{
  "num_hidden_layers": 10,
  "hidden_act": "squared_relu",
  "norm_eps": 1e-05,
  "positions": "rope",
  "qk_norm": true,
  "bias": "none",
  "init_std_o": 0.00353,
  "batch_tokens": 65536,
  "train_tokens": 669600000,
  "dataset": "wikipedia_en"
}
Each number is 500 + 40 x the weight over its row's rms, rounded and kept within 0 to 999. Layers, rows and columns count from 0. Numbers have three digits each. The size before them is the row's rms in percent of the matrix's.

# up: layer 7 MLP up, 2560x640, rms 0.0421, rows 1482-1528, columns 320-383
# down: layer 7 MLP down (transposed), 2560x640, rms 0.0384, rows 1482-1527, columns 320-383
up1482 101:510445508481568506505467503560511502522451465429558492470431501410479523497530510593548484557510457505538445482501515448516438550485550444534478487526467521527510448496427470525469451548430463
down1482 099:501559508485493489522510557534570494508544522530556509459518496528438519414468496487506477513532466549540548529493556494565543576420449524554481562514476520556479452491451535422518512500446484
up1483 111:536498533464564379507467510506525553476436433488458476543507508483456498516503458555526484468452495423464419495527486500541504461484539491539518479476486535439480489487466553449523506592455494
down1483 107:517483490486509516551413575554496518425457477469498461496502535499476573446455443449524471453509519421487463477421493486551552556472539470524512537543500539412488488552495517530500476474407477
up1484 107:527492485560501513414525393509541502534496538480532479510519479404481494466486471532498489500562493490512523562508509522481517453517534592524527434497520502496481480521475521512485570497452526
down1484 100:462510506553483532512533491553514472531500548550512424532478540504449479521529486525497463520535383456518469537442486532549437502496427470532503538470444488460500524496482456500517492500464570
up1485 103:496460545426507492406548545554451503433474538525529499514521560487587480505448506603552473505495467512417546466496486450512494505443415497447412486486433456513567519492521519475562469574446524
down1485 100:534457504465427516543533548580491462453399505510507566464555498529500504521553542527551519543513426413494491461435504496502554545553469530526513520549512399517493504460479560502470482553491475
up1486 097:465533504496477451465504519529516552554473515540512422503477429508455516440548447501457499482444495529507442468510524514492494496653524546521454479525468477481521438526482492490476507558509538
down1486 093:525479514527478503478502510492470536457491486581477458474595418488527538520433541543509510503473459461435544548522470577539520445578539543539564542562469489477504530466449498463467565564502431
up1487 097:437481519510495506499520498571470508483525485519521481525458549514462486430512488482476529494479513541438444580512523568504519488506447471455502432462506473496543461540515570474468517500474549
down1487 096:474444474513429553541454485577473496463541495511485531497535494522523475511500488523569484531584474469459504495506478526511509488507529499434448481470464533491528534517427523520448534525494513
up1488 095:538462482426536531468501511503468466500448531525503463410524514515495508530400511529486497481533475502461475555449507477478486433453530522491513450444468507535472515451496509552533487515476460
down1488 096:431544481490501553578614492433539464566463513475479498455546508573516442462507547525474520515513492555516463477592502444577511539557512508529483526543534529520464494481560467478533450451443464
up1489 100:374501454402498550458474470475482390558480490583484470501477539488484554514509503555446559479477539487517480493453500482536546541478467462478450484437563502521443537521508517556483500530439534
down1489 103:446526524488505458504430470449520441522429492469466499492455469498490518385485572542422490499513510548426544386518576593475521559443543492550479506450546503486578557502519485508406435436484529
up1490 099:476488456453508408499473504545533489524535518497510467489471489563451526533455472558495497462485517554509459514495470396542467433523482501514442551438515478445516473502516537513556501517513506
down1490 101:466559471561506502511527462437504476509512425520490516452421503487469426509563511495459468481496464484431561597498551490433428474493493513488533547426523544515475459433511494474553538501520435
up1491 098:491500570498538560414543431485514530526552541458525497514506579472526516596447458519481578463532538498472542513519564485520606553474440506578467473417520469477514552469482468570554506570436472
down1491 098:541501449506494531557525464503443526543567514510478521458471568466497480522516526514515488480486507521487547473480476534563445505497477459521513545503472539418472529527540472432584438530510498
up1492 095:445455519515513437552476502464516509505513472492494579475550456469574560473445497492485534437485574471451483428507538565512515491465531486459533465513560476484491444512450612542502584533524475
down1492 097:527472545562564464488479501513443442497530526476451571504506426569484438443483530510528553454484467535553521521509475555464498477459515504476571533522516510526596492548517476494519535438517413
up1493 101:540497509504532537503527524440531547522568460553492532569565538560459555558496480512494473458575514475497466498470456522488526501445423535464531542527526464513489495467526587535437490528518532
down1493 105:501482423463492528548524569433541486550489458552529452495515478568601445530525560480508572501512493521428426521545511398567555534561567490548484508465410587563468515566567417483519482478408580
up1494 101:433532561470535416526435493537520497480509503529458481494452482486457492541474457537486491418448436511478458472543564495470469460523505499506569486514547458503455449499466568574551546531463450
down1494 105:585508599540519545439473454477501496449455550538443559501548486471558498451474491514580498447549514492501479500549490515510427494479534448541515449544559526490452482491519505519520482467459528
up1495 101:531506502478477433474514542464518531482537461555522502481499537534449533453532501492505466482466498473496494471521462532510526455562461542452465571499512523518481473501433577537494446486483380
down1495 099:429559476565477532553576453505544461489522438444444475532480513543519521553499558460483555533527420561565453507490392520544396511445470500402498423498533551558468484460474453479475515490500538
up1496 101:473519495570519522436473547482540554415565526481484479469467433428516485477482463562541428409510506443504472526493523485524562484537502490538454459452534502536448504482464512549554460522505484
down1496 100:463459456488420561505463461482637509495480436517475577538531459496500423494496431432508453478513552516502581468439485466538416530491557545511505531524464529466489499553525462489551540502493476
up1497 103:463449557508497468515527466520546520476480492527430558458457556498521491479470453518492432491486489507499485562481536510493482548483508554493483431488532431461499469509475567419431507485396568
down1497 103:494518495497504530544487445471562456463560462516481543589481546515531471436488496442496437483522438468525494547491504508467425511506463527606515550536521425519504538485458580451496499527462534
up1498 100:511389544449483464475438513518489519526474512460491575460477493507569465462448455570491515539475516467433481540491556518438472546555525561495498520527536523472490490487480577543423468475462476
down1498 102:516448574528461484484504552453512435514563522510536499490478566458535449458499470484505469481439511520509515441502514512510516565521508549525545532506452445485476596477546583489457501505442526
up1499 101:482556493473473505435499504470538445530531537490554474494542494496515469534444521509558507451502503479482453515437470480516478488480462508467511504541502492407474458480482466551513534502516489
down1499 098:441526506550475576548450464543504517510517410525522504491440509469465504472477548484526516462525459514453512486543484515524407482481483546463525584494518471427464536484504557504542539534576525
up1500 101:457456566514522501474495476468595464575442512450484534503621498505529550469479537499549537471468472486458464565461490490454523451460401468516472513418471519448504473478569500444492495581493521
down1500 100:491454463494571509435552431573469536564503493511483483508498563447508493548507592486542482461502485487471462433543521529479517431488485513469513497527530436472537583526501487508525530489446513
up1501 105:517508488530440480491498542508468461485523508531477460481401504571427507403468549483496485527481477526526490499434435467515476470485476503464426583436554449534521506535521499513564493495505510
down1501 103:601546516520460532532484489527442564593496482466499552510519584563466497509465478498543494521495536475467485483479469480507511498531544454438596548522551453401441478516475562559550510462403481
up1502 101:445470551554537464499490471491451500534503561473515510436438511429461517541485478533570424470511504540513566532494538499427493465480475510559498489520475529504473474465520596459535504482406539
down1502 101:414501472482461469549479448450486541465556445470485475568460563541531599492488535454559432463441553523529499490535461423478483534511481455576513458482534496498515550468575577467503416495493479
up1503 103:505531495568523501419554463499520459520548534479451523482458584516505576441493507496537454495515474528567488506519507523502486391506523490503440520449501497510535511491446513505512490544504583
down1503 102:544487490509464483518460455512468513529501462499485493499528515467502485512482546462490512408574514548456420467526482441462459466594474580503413537578480489409479585503530528446481527497473427
up1504 097:534488450487493493503500486509506528522580500523434495600505536561494501516517493587397466488481510406449525481511465440534475452530451566478553507584443509501467547446474521519470539545432420
down1504 101:468467457512505551492543539516517464511521492453573478550457508601435579503533403491444505529610424551506516486487479477497457539517489451515467456489571540518488534492539551519493472470463479
up1505 097:522499445477529441545495508447503441529633562481477612537408451524485526495442450544493476503470496451495471533413489447442463436496480541549397509498466550470522480506424507506482550506498539
down1505 099:502419551458455558548482522519488471498506493538514562583604534550512540547440497539504475484481493538521590378504522584563506478534462522453468593527479516525477523504527556480515468472547465
up1506 094:485427438493573514563491485527512553465523444544519490453517500487501505589476476544522387520510465494533471483492466453468495536487580532512496435497521521520495570464455511465502459580441556
down1506 096:464455569518488491492524429485519517462576476560421526494520519501517505464468560557523441521524458462552453509486473525519546522518434443520466507445591447446518467471506519403438524516524449
up1507 101:549468562414540549509474410458439467488583456536522503463456522520498517550550488593466465451525486601481503514459472507429549537459514450484492436452515515542494431495473607479559518536440521
down1507 099:523535484483575551527514488454468543576504540534473475423465549524515449566548525536477494467534425494498513580450465548479467551493574498503457531459545494484460460453481483516498525577493488
up1508 104:506483518418510499457484511500548514516558523479510496523517468493539434565587494511502507471480562431445377508435499509533465479430539490522518555494605459529485472461430539478548521497459423
down1508 104:504493484490512570418461532465494510515519560526544459515498472469537420439549503413461507460514518484469486487528476497484498493444505529520444514543533430522568499561486505467545510484496577
up1509 102:493527464484502494513486524475540472523565484484553557498503550450570501556491452621449441566496573477484533446457450522484547492549476534472490543483540460512538518474507562474464500524505590
down1509 105:499540542466482550465484522456515505538545530478473534470473461449566451462494504473548519495569539600445503484547501505450554493516455552470520560521510497496520475466453552530469479462481558
up1510 093:521490482522486442467426461496477501488534468527521397504541555434530468587489479482510551514416574508425534506460491532471491491500511502500434526522516428452535529530541495463512555510510456
down1510 095:555559492493511505495445456467526483516538465412467514525443514554473514515528556485447518502556501516481445486530448524510539550542515425454560561532408523538472510585509506475483501522494505
up1511 089:477465472511469470459393411564485448478556565541476520538465455471445528487398485566503538484531517557564513520478460387486523511483463467549536454493515466565477546432481446591534479518483450
down1511 093:576508488524486540491447487592462498510512511499451468534554507504542492538505442498554495558547597473456521434502498521503472477482572511465501517466478468531524558557562462534477496516493554
up1512 103:498509499536484447515565512488536524534502480539497520505488505556456479492521519514484484447513482504535513507519526481570499464482473516501472471515597392471528500543546523523470554556525459
down1512 100:507481453500475540545519449530451484476529571488446482495491523564503486516449530501482528438513453488432464475461484477501530506491530523543491484540569521455482539573448435564394512521472480
up1513 089:535477491530494474430516516480456481463526505477461546506543481499458495542456500521544506481505457521502494553467515494498517507563498501518493468463480519495493473491512545533538505573462500
down1513 093:542453508476512453515446565446552461504498469461531506461502543473449514509474530532529510519526523481528529472512485442482498509523503413479503497508421486521448499538474487461551514466478507
up1514 104:493524475493534522511541473499547514507550514504506566505498525496427507470522497479538481569589530505464523498520463491519534486458448488504440465439514459472463539526580520456486449492551485
down1514 105:492469487551513534528498570529453468553513506500521491533433529499464496564534525435544480522549523490514488538585506543486499510470484439485531513546450526533524494547498503524457531451481432
up1515 094:479366506541490485487524505544458565446561494480574536454461546553565451529518527525472511458498425543400484470498469475466476490511540491496536468478599515486481464493444522512457476555489516
down1515 095:471460478499566514497537494490504567530526514522445533494519560476524513593428485479547508485531485614484504521530434532484472445473507522536527478493449510522476443458561511521523490541491479
up1516 101:545520476548540512525534512551511490459511412445495516546492507489492498439513489571526497403540463451547487492383514530489539539495536487514518582541451430604482469548422500451522556490512513
down1516 106:492566440544535517477510517513518510558494515505467459500493416528544458464564493537476477500499473467472445523480519487585545509542444488513494482468520486480521482524478424466488512460484455
up1517 104:473508539511499488475500491486446573505572573490489441427553481461527494539534471512560526352545517488455487583460534492539517424445448534516482487472512452391494530428469538493498467449534474
down1517 103:518523495525488562491502461462463422494544566526479559493483471493487462497475532490515429513521537578536423492506437525434436530482410485461486525515515481510522494498510520504486495519532593
up1518 093:483469538492542552539538544498506542491491523542565491475539547366521495517454479545547519471492534516461492497487462476509501471479506511487534410505515488554475519525513467427450519626525504
down1518 098:566460565529482534500557541536550528501476521472480527512581535463544568453418479475531480477473497489468442549502464495531529468453505470506535498448497592552495456465472496578564539587511484
up1519 099:464475520548505461512504473523566522467525585537514581529516544520547481520522451502593516495541517546480517454465453505521541500518513498467508456431539515530533565456521453505526493506439458
down1519 100:485456503460522512481465518537523527471464439530492482490502459453524577544490519567484463501496511542464558529530545584496460503426481464502493519442530454503491425538546562485514531508533516
up1520 103:476537468579521495501492472523542464523519572539544470455484442442514622462538462504499468454503541461544449549552462447511504430487479553509489550517540470521576470536492510497479407530484462
down1520 103:554517462543483473549541481446461496538519536490484507524554512497579503520434475439521511489550463478537521534516369447586493575466451587523483474499466523553553480487497484480544431460423507
up1521 094:515472498521522510455465508444505469460453518595385588541529501468544485521535470494544483477567490544505520471381517400457487464502512448494440452432517526497494521561466492432480543635491445
down1521 092:456487551521549560399537548487452496487460514531522502484472535533527481474563487521498427493559473452504482426496495553477456509500442516468465492509569500438508513539581540483526413539447553
up1522 104:450407522479518433461551505502433523466482519462473407507479506500457531491500391595499535418496540501526507532466497458478564426501585466497482432506550493480480424454540468493509542530472482
down1522 103:502571579527504540518476443539459571538457408450457531520521403460512479483539501492485416518566519443535553523555460507428398530510564460466527489520514444438564497535578507537402488518567468
up1523 098:482480465512542467522526516470493444514555537499576477400479491424494491498511475467498514516517518504579538532488402479530547454534486465541534474507503500523530475484560534441407470550498510
down1523 102:542571444493538505487605532508527518561443566564503498490581478510501498506499538505498502506524485423512484539516447524439538443477518436457518480508523533531481531518475533494444531591448540
up1524 104:465416501587519468520465426478508535501552612522582435512526486465544519517449466549562522536552487548451466548512599493422540532467444513548501534523485496456455484490412549490542592551455480
down1524 103:520506542565536463532454528560542466449493484452517454523455456503477464527528578431435531540546418499482535466445501490491517488536414450459502504588445461437476521496512446513442531518577473
up1525 106:508512496451489508472550408523560476504476506540521545481418513571545541523454489501520411494452531516525569496472451527519494494501521437501513461590473482489510472502481542523493462471544479
down1525 105:540512495538491543531544504450626483452418510555506515481500554498479563449527521502469475523561534482470495504548445584494479492495472432521489485560419534517470468535470509504505529491512481
up1526 101:426501456475526495512495438516480545534566461475497549460452396588495507518461442503526492531503448514456449498514530510439533496507478593525514515453590521554553551460480495479505494508493598
down1526 105:507548522463540533459462506491475525536574485433546522441428516534527479521535552530557421528475484498519524507493600582502534609539540480517602507489499429433516480546415464459480512539541520
up1527 093:511510479453496442468534424427544448481463490523471402416418513481522456475451505546477495405434552449513411566494491472474469505479478488501525522473507565524463498471482566499512534543487467
down1527 095:509545479555510452582539459486409522535521516486518460522489427496521517529440517556483458441474480462517494456471544496524469453475513486426567527507461523474467504501454489451566489561465420
up1528 105:497478503474478480495536501525485526492473491497541528537530448565456514525489528575431463507473389444454475477557512490519512451520501566511463535468508463462524512486545508445411519481494556